Each number is 50 + 12 x the weight over its row's rms, rounded and kept within 0 to 99. Layers, rows and columns count from 0. The size before them is the row's rms in percent of the matrix's.

# down: layer 6 MLP down (transposed), 768x192, rms 0.166, rows 302-337, columns 96-191
# up: layer 6 MLP up, 768x192, rms 0.151, rows 303-338, columns 96-191
down302 101:39 48 35 46 55 55 54 47 43 45 60 52 46 36 43 62 65 42 56 46 36 71 35 46 38 50 27 40 56 56 46 48 57 66 42 60 46 46 58 41 54 62 60 43 25 61 40 60 64 63 32 42 44 39 14 44 53 42 46 28 42 53 54 50 49 37 44 63 52 77 63 69 68 51 39 46 45 52 73 24 43 42 48 39 75 50 53 44 32 48 58 60 65 49 41 62
up303 093:49 50 38 46 40 56 35 58 62 48 56 55 48 62 60 71 39 49 38 34 62 53 57 47 35 57 56 74 37 23 47 59 31 59 67 42 61 39 26 50 42 47 43 48 52 59 51 73 40 52 52 46 56 74 52 43 23 39 53 34 53 65 61 50 31 56 44 60 61 40 73 27 30 68 39 56 34 41 63 33 51 68 50 81 59 58 48 44 49 44 64 54 39 53 49 54
down303 087:42 68 56 38 37 43 53 50 63 32 62 46 47 53 57 56 67 61 61 68 66 46 45 61 58 61 48 57 48 56 65 51 51 50 41 62 59 47 41 70 50 39 40 32 50 53 51 19 46 51 47 38 54 72 55 70 59 57 51 62 48 64 45 66 55 34 41 43 48 43 50 65 17 32 41 43 66 57 37 44 52 36 62 27 62 56 51 60 59 49 34 62 40 33 47 54
up304 102:56 29 38 49 54 40 54 58 60 56 39 38 53 39 61 43 50 41 50 34 58 39 65 51 54 53 28 64 67 33 53 48 49 42 55 56 40 32 24 37 52 28 69 50 65 63 42 47 24 11 57 49 42 55 45 42 66 70 45 46 48 46 73 60 47 37 60 42 34 50 48 57 65 46 50 53 68 34 59 43 64 71 66 51 59 57 55 46 56 52 58 41 38 40 33 38
down304 103:24 23 36 53 46 64 49 16 48 42 37 61 48 72 57 79 68 61 56 50 42 48 55 35 66 58 33 24 43 58 34 61 36 59 47 59 49 63 31 41 46 53 44 53 45 56 50 56 48 61 56 32 35 57 59 45 37 51 63 61 71 31 46 38 46 48 57 55 58 58 24 37 34 53 53 56 33 42 53 52 56 49 46 47 35 74 57 42 51 45 48 49 42 38 56 77
up305 100:38 53 33 59 29 59 46 62 48 40 62 60 69 54 66 53 45 46 54 70 43 55 25 40 44 30 46 40 45 31 33 53 60 37 60 28 59 28 30 47 44 57 57 50 52 51 34 51 48 58 32 50 42 75 72 55 43 54 42 49 60 46 54 55 52 57 72 36 53 72 80 64 71 57 52 40 49 44 47 48 37 49 40 56 67 60 56 38 68 58 64 35 54 45 20 52
down305 096:72 43 79 37 41 58 53 50 46 47 57 39 27 69 43 62 42 37 38 52 48 46 26 46 49 62 55 69 66 56 47 33 71 76 70 61 52 48 35 63 29 50 54 43 52 52 41 50 61 40 48 53 52 54 53 47 41 54 62 54 63 40 61 65 42 54 43 65 57 43 32 53 49 31 42 60 50 64 80 44 52 60 36 29 35 49 35 39 41 50 33 33 56 37 35 61
up306 092:42 38 47 29 50 52 44 54 51 64 53 44 37 28 55 64 34 66 61 47 72 51 40 48 57 61 51 62 45 50 40 86 24 52 43 56 54 49 37 54 60 54 60 53 56 79 61 58 57 53 49 37 40 42 46 51 41 38 54 49 39 52 54 60 42 57 56 29 49 47 53 72 44 22 47 58 42 42 44 65 80 45 43 39 57 26 42 39 77 55 30 61 34 47 43 41
down306 094:53 37 43 57 52 46 59 39 40 50 48 43 71 70 61 46 30 54 43 77 50 52 43 45 63 45 45 45 77 56 46 52 56 55 36 71 65 30 45 43 39 24 47 43 55 81 73 68 49 43 66 59 63 60 68 63 39 66 37 54 60 23 42 59 35 41 42 47 33 56 38 48 60 56 37 49 31 38 42 52 29 50 57 69 64 49 38 42 42 55 64 47 48 60 53 53
up307 100:65 60 54 80 48 66 39 39 36 34 43 51 45 23 54 43 50 37 41 64 43 41 49 44 70 45 57 50 50 53 63 66 55 65 42 46 52 57 39 54 33 30 25 48 42 56 37 49 70 58 49 54 47 52 43 53 49 81 56 42 52 48 33 27 53 53 65 35 39 64 49 54 60 52 37 56 79 49 45 44 47 41 57 40 27 61 66 36 40 64 46 33 60 46 35 31
down307 097:66 41 54 44 51 58 54 35 60 48 49 45 70 72 49 74 46 37 54 47 29 53 61 52 27 48 53 22 44 39 55 46 63 46 46 60 52 54 69 38 66 55 52 47 57 40 51 43 41 61 48 49 71 60 67 48 43 42 37 35 68 55 52 51 66 33 59 61 47 46 69 61 34 34 50 40 29 36 42 23 40 54 20 44 55 52 66 61 46 66 47 55 47 31 56 60
up308 101:39 59 38 61 36 50 50 47 55 71 73 43 40 61 67 58 49 68 31 60 46 42 54 53 39 45 41 67 46 41 35 47 44 43 57 53 61 54 48 47 35 47 61 42 40 46 61 54 64 55 61 40 26 52 39 56 57 37 49 64 37 68 44 43 58 56 40 50 40 48 41 41 50 41 57 54 27 47 38 46 15 59 36 53 57 57 49 47 49 46 60 57 42 43 46 52
down308 102:47 58 86 53 62 73 53 49 65 45 29 52 57 56 32 38 47 73 48 48 25 56 46 36 39 53 72 57 48 36 38 66 28 62 38 41 37 36 56 53 48 31 45 56 38 58 57 40 45 73 47 35 41 45 85 72 58 50 55 41 54 68 66 56 39 42 68 56 74 69 42 64 42 55 46 57 33 64 48 44 56 65 43 58 53 43 54 50 48 58 66 46 50 46 36 52
up309 097:70 34 71 57 54 49 45 56 50 45 41 31 54 44 19 69 65 45 36 48 68 42 59 58 54 20 59 42 44 60 58 47 50 78 36 45 43 50 41 67 46 41 47 78 47 52 42 58 49 62 51 49 50 52 57 71 51 41 28 46 53 68 41 26 28 69 71 47 49 50 70 49 64 57 42 33 58 36 26 29 31 54 64 43 49 64 44 49 43 53 57 58 35 53 60 56
down309 101:54 68 37 55 60 40 38 59 51 41 45 36 57 54 48 35 53 53 63 42 46 54 43 37 68 64 56 27 47 46 37 68 47 44 42 36 44 44 34 25 40 50 42 48 34 49 56 21 49 63 54 60 60 59 52 67 42 52 81 58 60 14 43 65 61 50 33 49 61 27 41 40 58 27 53 48 40 45 59 47 56 46 48 38 65 42 61 56 51 44 50 57 58 61 53 50
up310 097:33 65 71 37 50 68 67 47 37 43 49 37 46 37 55 64 38 67 53 39 46 51 58 36 45 56 65 45 50 37 50 63 55 31 31 42 69 72 45 46 65 58 67 55 55 56 34 47 43 45 26 43 46 51 65 51 51 46 54 50 27 37 58 42 46 51 51 60 46 74 72 59 52 41 25 59 55 59 51 25 44 59 33 66 34 63 54 72 31 47 44 43 54 53 65 44
down310 095:66 61 46 60 47 37 42 36 34 45 65 35 60 57 47 48 36 53 51 79 62 51 40 75 44 55 53 44 70 20 56 35 44 70 61 40 38 26 50 42 31 42 36 68 36 58 59 52 57 40 53 41 53 46 60 45 45 38 42 32 48 49 53 36 46 53 34 55 46 41 33 63 41 57 59 60 50 42 60 53 53 58 67 38 58 43 44 71 46 56 61 85 50 76 36 64
up311 107:52 44 59 51 62 42 38 44 64 50 58 57 30 56 31 68 57 58 21 53 27 45 51 18 67 42 52 37 39 53 45 38 46 34 60 50 62 57 53 38 34 60 58 58 60 65 31 71 36 45 53 33 51 37 55 53 34 68 57 47 49 31 47 46 53 52 57 30 40 46 23 43 40 54 45 54 64 61 48 28 55 44 49 46 27 47 33 36 45 47 53 41 44 42 56 67
down311 109:49 41 68 40 67 50 40 41 16 55 36 52 58 40 49 18 42 59 49 61 41 48 43 55 58 39 45 49 69 39 61 55 33 58 36 72 45 58 31 72 48 71 52 53 53 55 25 50 35 55 54 53 55 30 62 44 52 53 65 34 39 46 38 61 36 52 37 55 46 49 48 41 30 56 59 72 45 44 39 38 42 49 47 46 46 54 52 27 40 36 48 52 40 50 40 55
up312 096:42 59 63 56 75 52 49 65 66 39 40 63 49 57 25 63 39 32 26 35 54 57 39 28 41 39 52 35 73 31 37 47 59 42 66 60 50 46 75 58 38 36 40 39 42 41 64 42 56 52 60 63 60 25 51 48 45 62 41 48 54 43 64 48 53 50 59 38 42 35 45 49 27 45 50 49 49 42 68 37 59 31 56 47 54 40 38 34 52 68 62 65 45 54 56 61
down312 093:50 47 35 63 56 49 73 68 40 64 52 47 40 58 27 51 33 79 56 58 55 64 21 51 54 43 39 57 58 45 50 52 56 22 55 47 52 53 40 70 43 53 38 48 51 65 57 36 51 60 55 59 58 71 65 53 36 50 39 53 38 49 42 59 52 41 39 53 36 58 62 82 73 59 30 69 51 58 64 53 46 62 56 50 23 43 38 32 74 40 49 53 74 52 46 53
up313 100:69 33 46 55 64 49 60 42 55 57 54 70 50 31 47 37 62 44 29 40 49 45 25 48 50 32 47 51 47 52 49 26 60 56 41 57 55 44 43 51 55 35 57 47 49 36 50 45 44 51 57 33 74 39 64 57 39 62 67 60 40 53 46 70 46 30 48 68 54 57 50 41 38 45 71 60 73 31 47 34 37 55 59 39 57 74 55 32 65 40 74 46 42 57 35 42
down313 107:45 68 59 37 43 50 56 58 38 30 53 62 61 35 44 66 58 65 71 50 37 40 49 55 31 52 47 46 57 55 52 39 64 39 49 47 39 44 47 45 55 53 31 50 72 41 55 31 60 51 60 38 53 62 36 35 27 46 60 57 53 50 61 29 47 55 58 43 50 61 72 56 40 36 52 68 43 52 69 70 61 41 54 46 42 37 22 50 31 61 38 74 20 39 41 78
up314 106:73 45 56 49 79 55 45 51 49 35 48 51 23 43 39 36 56 40 11 65 66 86 65 50 44 52 73 33 60 41 33 33 49 37 54 63 69 56 52 47 42 63 73 59 64 68 36 60 45 40 50 44 47 58 31 38 42 70 55 42 48 64 58 38 47 52 51 57 61 39 57 61 36 41 45 48 59 69 64 30 60 54 35 26 49 74 57 53 52 44 66 63 77 46 52 50
down314 109:67 63 59 70 57 64 37 55 48 65 52 51 75 57 39 33 53 40 58 40 58 50 60 50 76 52 46 36 54 58 49 70 45 74 57 49 53 46 22 45 36 67 48 36 51 54 69 53 49 39 54 58 33 44 60 72 40 25 39 59 53 45 43 58 47 36 53 47 49 47 31 69 83 42 60 58 59 47 39 43 57 42 31 56 40 58 65 57 63 68 46 48 55 47 51 47
up315 097:56 68 71 35 53 49 39 66 43 59 60 51 41 37 32 72 62 60 34 73 41 26 34 62 48 54 54 72 56 61 60 48 46 61 33 53 59 41 42 57 56 31 54 61 46 53 39 59 53 62 26 48 65 30 30 31 57 41 44 56 34 51 63 77 38 56 34 49 54 63 37 12 50 71 60 55 63 39 57 29 35 48 62 62 31 49 53 55 26 45 56 64 61 50 60 68
down315 105:29 44 48 51 52 49 55 47 58 50 42 42 53 49 28 56 55 50 62 41 39 21 59 77 63 61 47 56 35 62 58 34 56 49 38 56 40 50 52 52 45 57 70 70 27 39 28 65 40 46 62 67 39 74 48 45 53 80 51 63 63 54 77 45 59 59 55 48 36 52 39 62 38 56 66 52 46 63 60 63 47 69 47 64 27 40 50 55 33 47 30 38 85 65 57 51
up316 098:59 35 21 63 51 47 64 49 55 52 71 41 66 72 31 45 34 42 20 46 32 71 53 44 48 58 62 46 53 56 59 25 59 39 60 37 39 80 61 40 52 49 55 45 35 31 67 47 45 39 53 55 50 17 64 53 46 41 45 41 67 40 55 55 51 69 45 67 44 50 59 38 43 48 56 62 30 49 53 63 51 35 48 63 47 62 63 49 46 42 46 50 33 61 35 59
down316 095:36 47 36 53 56 47 42 55 46 54 55 33 43 41 61 43 62 55 45 52 46 38 46 49 61 74 72 43 39 75 64 58 65 58 50 55 23 35 60 42 60 58 48 49 54 43 45 52 57 67 50 66 59 50 46 42 55 47 40 56 56 63 89 39 49 69 33 49 64 64 65 60 51 51 71 50 44 43 50 66 49 43 46 61 33 41 66 67 53 59 54 31 71 51 29 43
up317 092:42 54 43 50 27 33 35 34 36 52 66 38 55 33 55 51 39 55 58 61 47 58 64 22 30 51 42 45 58 52 58 51 37 51 37 40 53 54 44 40 51 39 43 31 37 59 48 61 64 58 33 27 39 49 27 40 47 42 50 56 33 45 45 36 41 61 44 59 53 42 32 59 45 32 54 48 41 77 45 65 48 37 70 35 39 50 52 46 56 58 59 62 41 40 46 44
down317 095:52 76 30 61 39 54 48 63 49 46 77 59 81 63 53 44 59 57 28 49 53 48 36 58 27 34 38 57 33 60 42 48 65 66 39 48 43 51 56 39 54 71 65 55 52 53 26 46 49 63 63 54 54 36 35 46 48 81 34 51 63 51 44 31 54 52 61 57 61 53 35 64 49 31 41 32 50 60 71 67 24 43 29 62 43 54 52 57 77 63 54 60 48 69 65 62
up318 098:53 44 62 63 46 42 45 48 52 53 46 52 55 49 48 48 54 53 58 55 44 50 46 40 34 33 50 41 31 33 50 37 68 62 37 51 45 58 46 65 57 68 41 16 46 39 47 58 20 32 58 48 59 56 46 34 61 37 36 49 62 44 48 50 39 58 85 44 44 48 57 60 64 59 69 35 53 55 49 43 24 34 71 57 36 51 62 38 55 58 65 34 49 41 61 35
down318 096:40 66 46 54 58 45 39 39 58 55 68 37 41 62 47 51 38 53 58 40 40 43 54 58 61 68 48 36 61 48 55 67 53 44 68 51 37 51 68 39 58 53 72 29 25 50 36 58 32 58 57 38 46 52 47 48 60 54 37 61 64 26 63 32 45 53 40 70 57 45 57 68 48 50 49 36 64 55 23 34 56 57 27 49 48 35 40 44 51 38 68 65 40 49 48 41
up319 099:54 46 54 52 62 19 53 43 60 51 64 51 40 48 59 34 30 40 42 65 51 36 47 30 41 46 40 39 51 54 83 58 51 50 66 49 55 41 36 38 49 64 67 42 46 53 48 23 51 42 40 52 41 49 45 25 56 57 48 75 55 48 44 43 22 48 28 28 47 54 28 55 50 51 33 40 57 63 34 50 62 57 49 41 56 63 39 40 48 64 37 60 48 29 56 34
down319 105:48 41 54 58 22 44 46 48 43 57 34 35 52 53 46 45 60 44 52 35 53 45 45 49 49 50 36 28 54 52 60 42 09 59 41 42 47 34 26 61 54 62 47 40 42 28 24 52 47 71 77 40 54 49 33 53 48 44 51 60 63 35 51 72 53 36 69 49 57 38 48 49 58 55 60 52 66 46 30 42 42 41 34 28 62 49 69 42 16 43 28 38 25 37 50 27
up320 102:73 51 28 61 47 53 63 51 65 34 58 73 50 67 29 60 50 59 38 44 42 48 62 42 38 65 34 46 73 67 43 28 38 56 66 60 59 52 43 40 55 54 40 41 49 41 31 75 50 39 42 53 31 53 60 46 56 61 39 62 25 50 28 77 31 42 43 56 31 40 48 69 42 40 41 55 62 50 44 46 46 41 52 58 42 40 56 25 66 45 73 55 46 54 44 59
down320 093:46 40 70 58 29 25 42 60 54 58 32 50 40 32 62 33 47 41 46 66 53 42 36 39 42 45 59 68 38 57 54 49 52 62 36 44 36 42 30 38 49 49 66 55 44 41 73 35 59 45 47 46 63 52 66 48 44 49 36 53 61 57 39 49 52 55 71 52 18 39 61 34 48 44 54 45 26 43 51 40 24 48 25 70 40 63 31 54 45 22 60 57 53 51 33 57
up321 104:54 67 51 51 48 60 52 28 45 37 58 28 39 61 50 50 39 54 65 52 57 51 39 58 67 43 65 40 43 32 69 64 52 42 37 50 65 51 71 54 36 54 38 46 52 64 44 49 38 59 46 37 44 57 60 48 44 48 57 61 42 39 58 27 77 57 44 67 58 63 50 46 68 52 35 54 49 57 58 42 53 58 48 59 58 46 45 54 37 62 57 59 50 37 61 55
down321 098:58 60 78 54 43 39 63 46 60 49 54 59 42 55 45 56 63 39 38 34 47 42 40 36 28 52 40 50 68 35 58 26 50 56 51 58 46 66 47 52 42 62 27 51 49 65 54 75 53 61 55 68 42 39 43 59 51 66 49 71 62 59 47 43 52 64 34 44 39 58 37 33 44 31 46 55 54 61 50 38 47 13 47 66 43 34 43 41 62 61 63 46 74 53 48 33
up322 103:45 33 43 46 40 56 39 70 42 52 52 52 57 45 47 52 44 40 29 39 44 39 41 56 33 59 48 49 47 52 36 53 30 54 41 60 43 45 62 62 49 37 48 37 51 63 50 79 45 57 29 65 39 45 28 43 63 60 53 43 48 45 64 70 66 52 55 63 53 57 60 57 57 53 56 38 52 52 35 55 62 57 43 38 38 53 44 27 66 83 54 59 53 49 51 17
down322 105:79 62 37 45 52 43 42 58 62 29 43 69 39 55 46 45 48 54 57 43 47 50 64 42 69 57 64 46 36 44 28 43 46 62 63 39 49 38 38 49 32 45 59 48 46 55 47 53 40 39 68 71 60 67 65 64 59 23 76 57 34 52 70 40 40 58 60 37 32 72 66 69 56 48 49 44 50 54 34 56 91 59 38 46 52 66 60 29 57 53 57 44 40 56 58 30
up323 102:51 58 40 45 52 20 63 34 60 43 47 33 48 57 67 62 59 60 35 61 55 53 25 60 44 59 46 60 31 65 60 56 40 67 26 62 78 61 51 53 52 54 51 26 33 65 49 41 52 39 44 52 35 60 42 40 42 31 48 24 35 62 73 27 53 48 76 39 56 35 59 55 56 40 57 34 56 60 49 37 45 62 33 57 31 34 51 35 43 30 59 63 56 52 52 54
down323 106:65 57 55 63 45 61 58 56 24 30 53 33 53 55 66 39 53 51 72 56 46 47 69 56 42 74 66 61 58 41 53 75 41 38 39 49 43 35 51 34 64 30 38 64 46 53 48 81 56 63 69 51 47 39 52 55 55 37 30 53 42 60 58 36 63 44 51 45 43 39 57 63 37 48 47 53 51 27 36 47 53 58 22 64 50 41 45 56 51 44 38 46 59 63 59 62
up324 096:50 41 61 54 40 24 57 74 65 31 55 55 45 35 46 46 37 54 61 33 35 67 30 63 45 59 57 50 64 41 33 40 42 23 66 83 50 53 68 63 38 66 65 56 55 42 42 52 37 51 47 48 67 32 37 43 57 44 35 69 27 52 41 37 63 43 76 44 33 60 56 45 36 40 51 48 22 44 56 29 49 59 59 55 49 40 62 51 76 39 70 34 42 56 43 50
down324 093:33 60 66 42 64 40 45 54 73 75 58 45 48 53 48 46 57 69 52 50 55 60 60 56 51 35 65 48 48 75 47 53 42 55 38 66 55 41 53 45 71 56 66 38 35 57 57 50 46 41 50 55 56 58 61 37 39 38 56 45 67 46 54 67 27 59 35 31 38 50 61 60 58 45 60 56 46 56 62 63 43 49 60 55 32 31 46 49 92 52 38 54 57 60 49 27
up325 101:49 44 64 58 51 64 47 42 63 58 46 52 48 46 44 31 44 44 55 38 70 65 41 63 32 68 61 39 49 67 53 45 44 45 61 58 60 32 29 39 56 27 41 43 71 62 54 49 61 59 41 47 26 42 52 48 53 69 47 59 68 43 59 42 45 53 44 57 66 77 50 66 64 73 35 49 37 54 55 49 60 44 71 44 66 60 44 52 42 49 53 47 22 35 43 22
down325 097:74 56 55 66 48 56 35 72 31 62 32 46 53 29 44 47 51 32 53 63 44 62 55 52 45 46 49 65 68 69 48 26 46 51 46 57 48 50 50 53 47 85 42 35 23 43 65 44 37 52 46 46 58 49 59 63 59 49 61 35 40 70 61 54 44 38 68 51 61 28 39 54 29 34 41 45 29 63 56 29 48 60 66 50 47 36 52 69 49 56 63 60 61 61 46 33
up326 097:37 28 35 63 39 67 47 67 42 38 56 54 54 64 54 42 42 50 42 56 52 46 29 75 48 61 33 47 49 33 43 61 73 57 62 67 58 33 52 54 31 51 47 40 52 69 58 65 57 54 28 43 60 46 44 48 60 43 40 48 46 61 39 56 62 61 51 50 55 43 27 28 35 51 62 26 61 69 61 43 56 36 45 44 38 26 62 58 29 41 42 50 53 64 53 53
down326 093:41 49 36 57 49 42 58 56 62 64 60 62 38 57 53 44 46 58 46 45 49 43 46 43 40 53 39 38 47 53 55 57 50 55 37 26 36 49 53 29 54 60 61 40 61 51 36 54 57 37 54 45 28 59 65 75 43 69 68 49 66 59 47 41 50 68 41 47 44 53 51 43 61 61 48 50 21 22 26 54 39 43 56 42 71 61 65 33 43 66 46 75 38 67 48 35
up327 101:60 48 65 36 59 45 43 36 47 33 57 50 62 36 23 44 48 37 49 35 36 38 39 39 32 44 40 28 71 40 58 42 55 63 48 47 65 55 39 65 40 37 53 43 39 52 53 51 56 67 32 24 59 49 27 73 50 68 44 55 53 62 48 64 82 42 39 54 75 39 68 60 66 34 34 57 54 55 67 73 49 25 55 47 41 55 60 62 42 37 29 60 44 44 35 40
down327 104:29 52 23 48 53 38 59 47 54 52 37 62 70 47 24 40 53 29 66 62 52 27 44 41 76 42 45 55 37 78 48 62 48 46 29 60 59 47 51 42 46 63 65 35 50 65 38 41 52 46 54 69 48 42 39 59 65 46 49 45 47 23 48 42 47 54 69 45 51 55 51 59 58 50 68 72 43 64 65 52 69 51 33 46 42 47 68 49 40 63 46 66 31 53 37 50
up328 091:79 49 52 66 46 47 48 50 28 58 55 49 50 43 28 51 58 41 59 43 57 45 45 49 57 27 49 52 46 59 50 46 99 44 48 33 53 55 48 46 46 33 37 62 42 56 59 33 52 43 39 42 51 48 39 49 30 74 41 62 52 34 43 56 44 38 42 50 33 47 72 49 63 41 53 46 67 39 50 47 54 43 60 34 42 31 45 54 22 44 45 37 60 58 48 51
down328 094:39 33 46 44 36 43 50 44 56 55 68 61 48 64 62 50 58 50 40 63 52 46 55 61 46 48 47 44 41 47 49 56 16 43 39 68 25 38 67 58 33 52 67 34 64 45 47 58 45 35 55 71 63 58 61 53 49 31 72 49 43 65 80 57 33 64 56 66 38 42 51 34 49 13 50 60 41 34 46 47 39 40 56 83 45 51 58 62 48 41 58 65 30 30 63 82
up329 099:65 35 56 69 38 65 51 53 54 57 76 52 36 32 42 59 63 30 43 65 49 51 53 38 29 47 74 45 46 45 67 48 40 46 47 45 59 74 49 66 64 51 63 22 58 41 74 25 61 52 29 56 54 71 67 62 46 67 51 47 59 55 40 58 46 41 57 55 57 52 42 68 79 36 36 30 47 48 71 26 60 74 44 58 59 50 43 52 32 32 67 69 63 58 58 61
down329 097:46 59 64 54 54 41 68 35 41 57 43 57 62 32 45 49 60 58 71 52 58 56 51 52 59 47 39 47 46 59 70 30 31 57 62 43 54 54 51 61 42 69 15 38 72 38 55 45 75 50 26 64 61 46 43 52 46 59 52 61 67 60 37 38 41 74 46 51 54 41 55 45 66 37 49 52 50 70 53 53 54 40 42 45 58 62 44 43 42 38 59 61 54 57 37 32
up330 100:50 42 57 52 50 49 61 25 30 50 50 36 45 52 42 65 33 55 59 49 50 64 41 47 41 46 82 35 47 67 54 58 52 57 35 64 45 62 57 41 63 38 43 37 68 52 31 40 43 65 52 38 61 60 38 58 45 58 34 67 33 54 28 24 64 52 42 78 76 47 50 57 39 54 33 42 38 64 50 51 47 40 41 52 49 34 64 33 56 42 38 47 56 77 30 64
down330 096:54 50 32 46 49 53 35 52 32 53 56 57 38 51 78 59 49 55 31 50 54 53 53 39 52 36 46 53 36 42 50 62 43 38 78 61 50 74 55 70 46 56 12 39 37 52 52 47 26 56 65 63 59 82 57 68 59 51 52 55 63 61 48 43 42 51 43 58 64 32 43 45 61 34 64 52 60 58 33 56 40 37 56 36 54 37 65 56 61 75 64 48 68 31 50 48
up331 103:45 53 52 28 57 57 31 47 48 31 76 39 67 53 63 58 38 26 60 52 55 60 61 44 56 43 74 54 44 60 60 36 47 61 68 56 50 47 53 34 61 49 33 40 49 35 55 70 41 52 54 56 59 33 33 67 35 73 35 42 42 49 52 60 36 32 51 46 53 39 46 47 47 34 54 52 46 68 77 43 66 58 53 63 29 49 61 44 31 52 69 61 30 41 35 44
down331 100:50 49 54 45 50 51 46 52 31 71 44 73 38 32 70 55 71 51 43 45 49 59 51 47 55 56 36 50 44 43 49 55 54 65 47 40 44 31 44 45 36 63 37 41 36 46 43 42 59 42 70 36 34 61 55 27 75 42 60 46 68 48 38 43 53 63 51 58 32 50 65 43 37 49 64 50 60 34 60 36 32 62 46 59 70 45 47 57 56 54 56 27 59 42 58 41
up332 104:46 58 61 85 33 34 47 68 38 72 66 53 36 60 55 79 39 60 51 63 54 39 33 50 55 35 49 45 68 53 47 55 54 65 49 49 46 51 69 67 48 57 56 37 47 70 62 64 47 29 34 56 57 41 41 68 67 34 57 28 43 58 60 34 37 55 33 62 66 50 47 57 42 51 41 32 43 35 31 35 33 52 54 39 64 40 48 49 38 50 39 67 41 65 52 58
down332 106:53 53 37 52 67 71 44 60 33 57 67 68 46 46 48 42 44 72 33 45 47 35 31 64 41 60 58 39 53 50 41 57 61 51 42 66 58 46 60 37 44 59 71 48 40 61 27 54 17 52 38 81 68 47 48 27 44 44 59 67 30 58 50 32 67 52 40 57 36 52 31 49 55 48 58 36 52 41 51 51 50 68 47 34 48 67 56 59 54 41 44 40 63 53 56 41
up333 093:49 45 42 42 40 26 76 62 59 51 52 45 48 49 55 59 40 38 54 60 55 63 37 64 53 23 24 50 49 38 47 45 32 47 37 69 59 50 53 37 43 43 47 57 53 61 56 36 64 44 40 45 50 42 61 63 57 66 42 73 49 69 53 57 58 44 66 29 45 43 38 37 41 42 53 52 36 51 36 67 43 73 68 66 63 49 48 38 47 34 40 28 34 38 66 69
down333 089:40 44 72 54 57 45 39 43 51 44 55 55 50 44 49 43 47 53 43 45 40 50 48 72 63 55 60 41 43 60 68 56 53 52 54 50 57 58 52 32 51 50 43 57 56 33 48 51 40 55 49 58 43 48 45 62 45 42 58 43 62 34 39 61 49 56 46 53 82 44 47 43 71 53 62 59 48 40 43 37 37 34 50 38 31 67 39 62 56 48 61 61 43 55 42 58
up334 096:58 58 57 54 60 30 49 26 67 61 36 31 45 57 54 56 42 39 40 69 39 43 50 45 45 37 61 58 35 53 41 68 68 50 53 30 58 46 41 55 39 26 71 69 47 64 43 78 60 47 56 53 65 67 57 44 47 47 62 39 50 66 56 46 53 35 36 38 60 50 58 43 45 36 68 50 27 54 55 60 53 65 72 46 27 37 57 55 76 49 46 52 49 62 46 45
down334 094:28 58 44 50 45 35 61 44 50 31 48 46 51 59 47 65 52 73 43 55 60 45 55 54 49 54 53 34 66 53 43 79 21 66 50 67 46 32 49 43 24 49 23 40 41 45 49 44 68 48 36 44 41 37 37 44 53 41 57 46 52 43 46 63 47 51 51 24 63 66 44 55 45 55 26 55 47 44 24 45 37 43 31 59 46 48 66 45 31 39 49 66 51 44 62 49
up335 097:44 62 31 64 43 38 59 45 54 72 61 52 59 41 53 54 55 70 62 46 54 38 24 55 48 60 36 57 44 31 62 47 57 47 38 51 78 66 35 58 58 59 42 41 64 42 47 74 44 49 55 50 40 57 46 21 45 58 63 33 57 62 52 40 52 71 47 26 42 55 56 71 60 58 63 52 41 47 47 42 53 30 49 50 55 62 43 56 34 38 44 55 33 55 63 48
down335 094:52 30 52 61 73 69 60 72 43 27 64 60 65 55 62 46 54 51 35 41 56 29 62 60 25 60 49 43 38 49 56 42 35 44 65 68 54 45 67 51 50 67 59 59 73 55 41 62 64 34 55 51 47 49 51 47 74 46 37 55 56 46 65 50 37 34 48 73 52 44 39 35 76 50 50 33 47 47 37 50 52 48 47 59 38 34 72 65 42 23 40 23 64 43 39 63
up336 099:71 75 57 44 38 80 42 63 66 39 59 39 71 37 56 58 30 65 37 57 47 48 56 35 44 44 65 29 46 51 41 62 57 59 58 53 68 30 46 53 39 48 42 78 69 44 53 52 51 28 59 53 45 45 72 32 70 42 21 76 55 57 60 57 62 34 50 42 53 43 34 33 53 72 64 67 56 62 30 63 43 55 41 59 60 51 47 61 65 53 50 50 52 28 46 47
down336 099:42 38 30 54 32 55 46 46 57 58 54 61 34 50 44 53 57 33 67 41 76 43 47 43 54 13 76 61 49 60 62 51 65 53 72 36 54 47 58 49 48 60 52 42 32 64 18 51 60 61 52 32 45 61 62 48 58 50 54 45 70 41 45 55 57 73 40 47 39 62 64 58 35 47 31 80 42 57 47 37 48 42 29 15 40 57 53 50 40 45 69 27 58 61 38 59
up337 103:78 48 56 36 59 77 64 45 43 43 51 55 47 49 41 52 55 43 51 54 52 65 60 45 51 41 54 54 60 47 58 52 81 53 41 62 60 57 63 51 62 35 34 55 59 66 61 62 49 45 42 54 45 22 38 44 33 70 46 46 62 54 63 45 62 47 46 33 35 53 36 75 55 36 36 67 37 57 41 49 46 59 54 51 31 59 61 65 37 58 61 17 56 28 66 49
down337 107:41 36 37 62 58 64 47 45 42 42 50 37 60 46 66 60 48 45 57 56 67 29 69 64 43 50 60 47 51 72 21 65 52 59 50 61 53 58 29 71 53 58 40 64 49 63 62 33 65 23 55 52 46 51 55 59 32 65 26 50 44 45 83 54 49 37 41 69 54 64 57 46 37 36 66 45 50 40 65 55 51 45 34 50 46 52 46 56 60 77 64 47 38 47 32 42
up338 097:42 41 32 43 47 71 66 41 61 51 36 54 49 48 38 47 56 40 50 51 41 37 54 26 55 45 31 48 52 48 70 52 58 32 42 44 62 54 25 56 43 58 51 48 54 48 52 62 48 57 40 28 45 38 60 42 62 65 53 53 23 56 32 51 58 57 35 46 38 63 64 65 57 53 58 69 63 45 48 28 34 39 30 39 49 51 55 45 25 62 59 29 48 45 53 52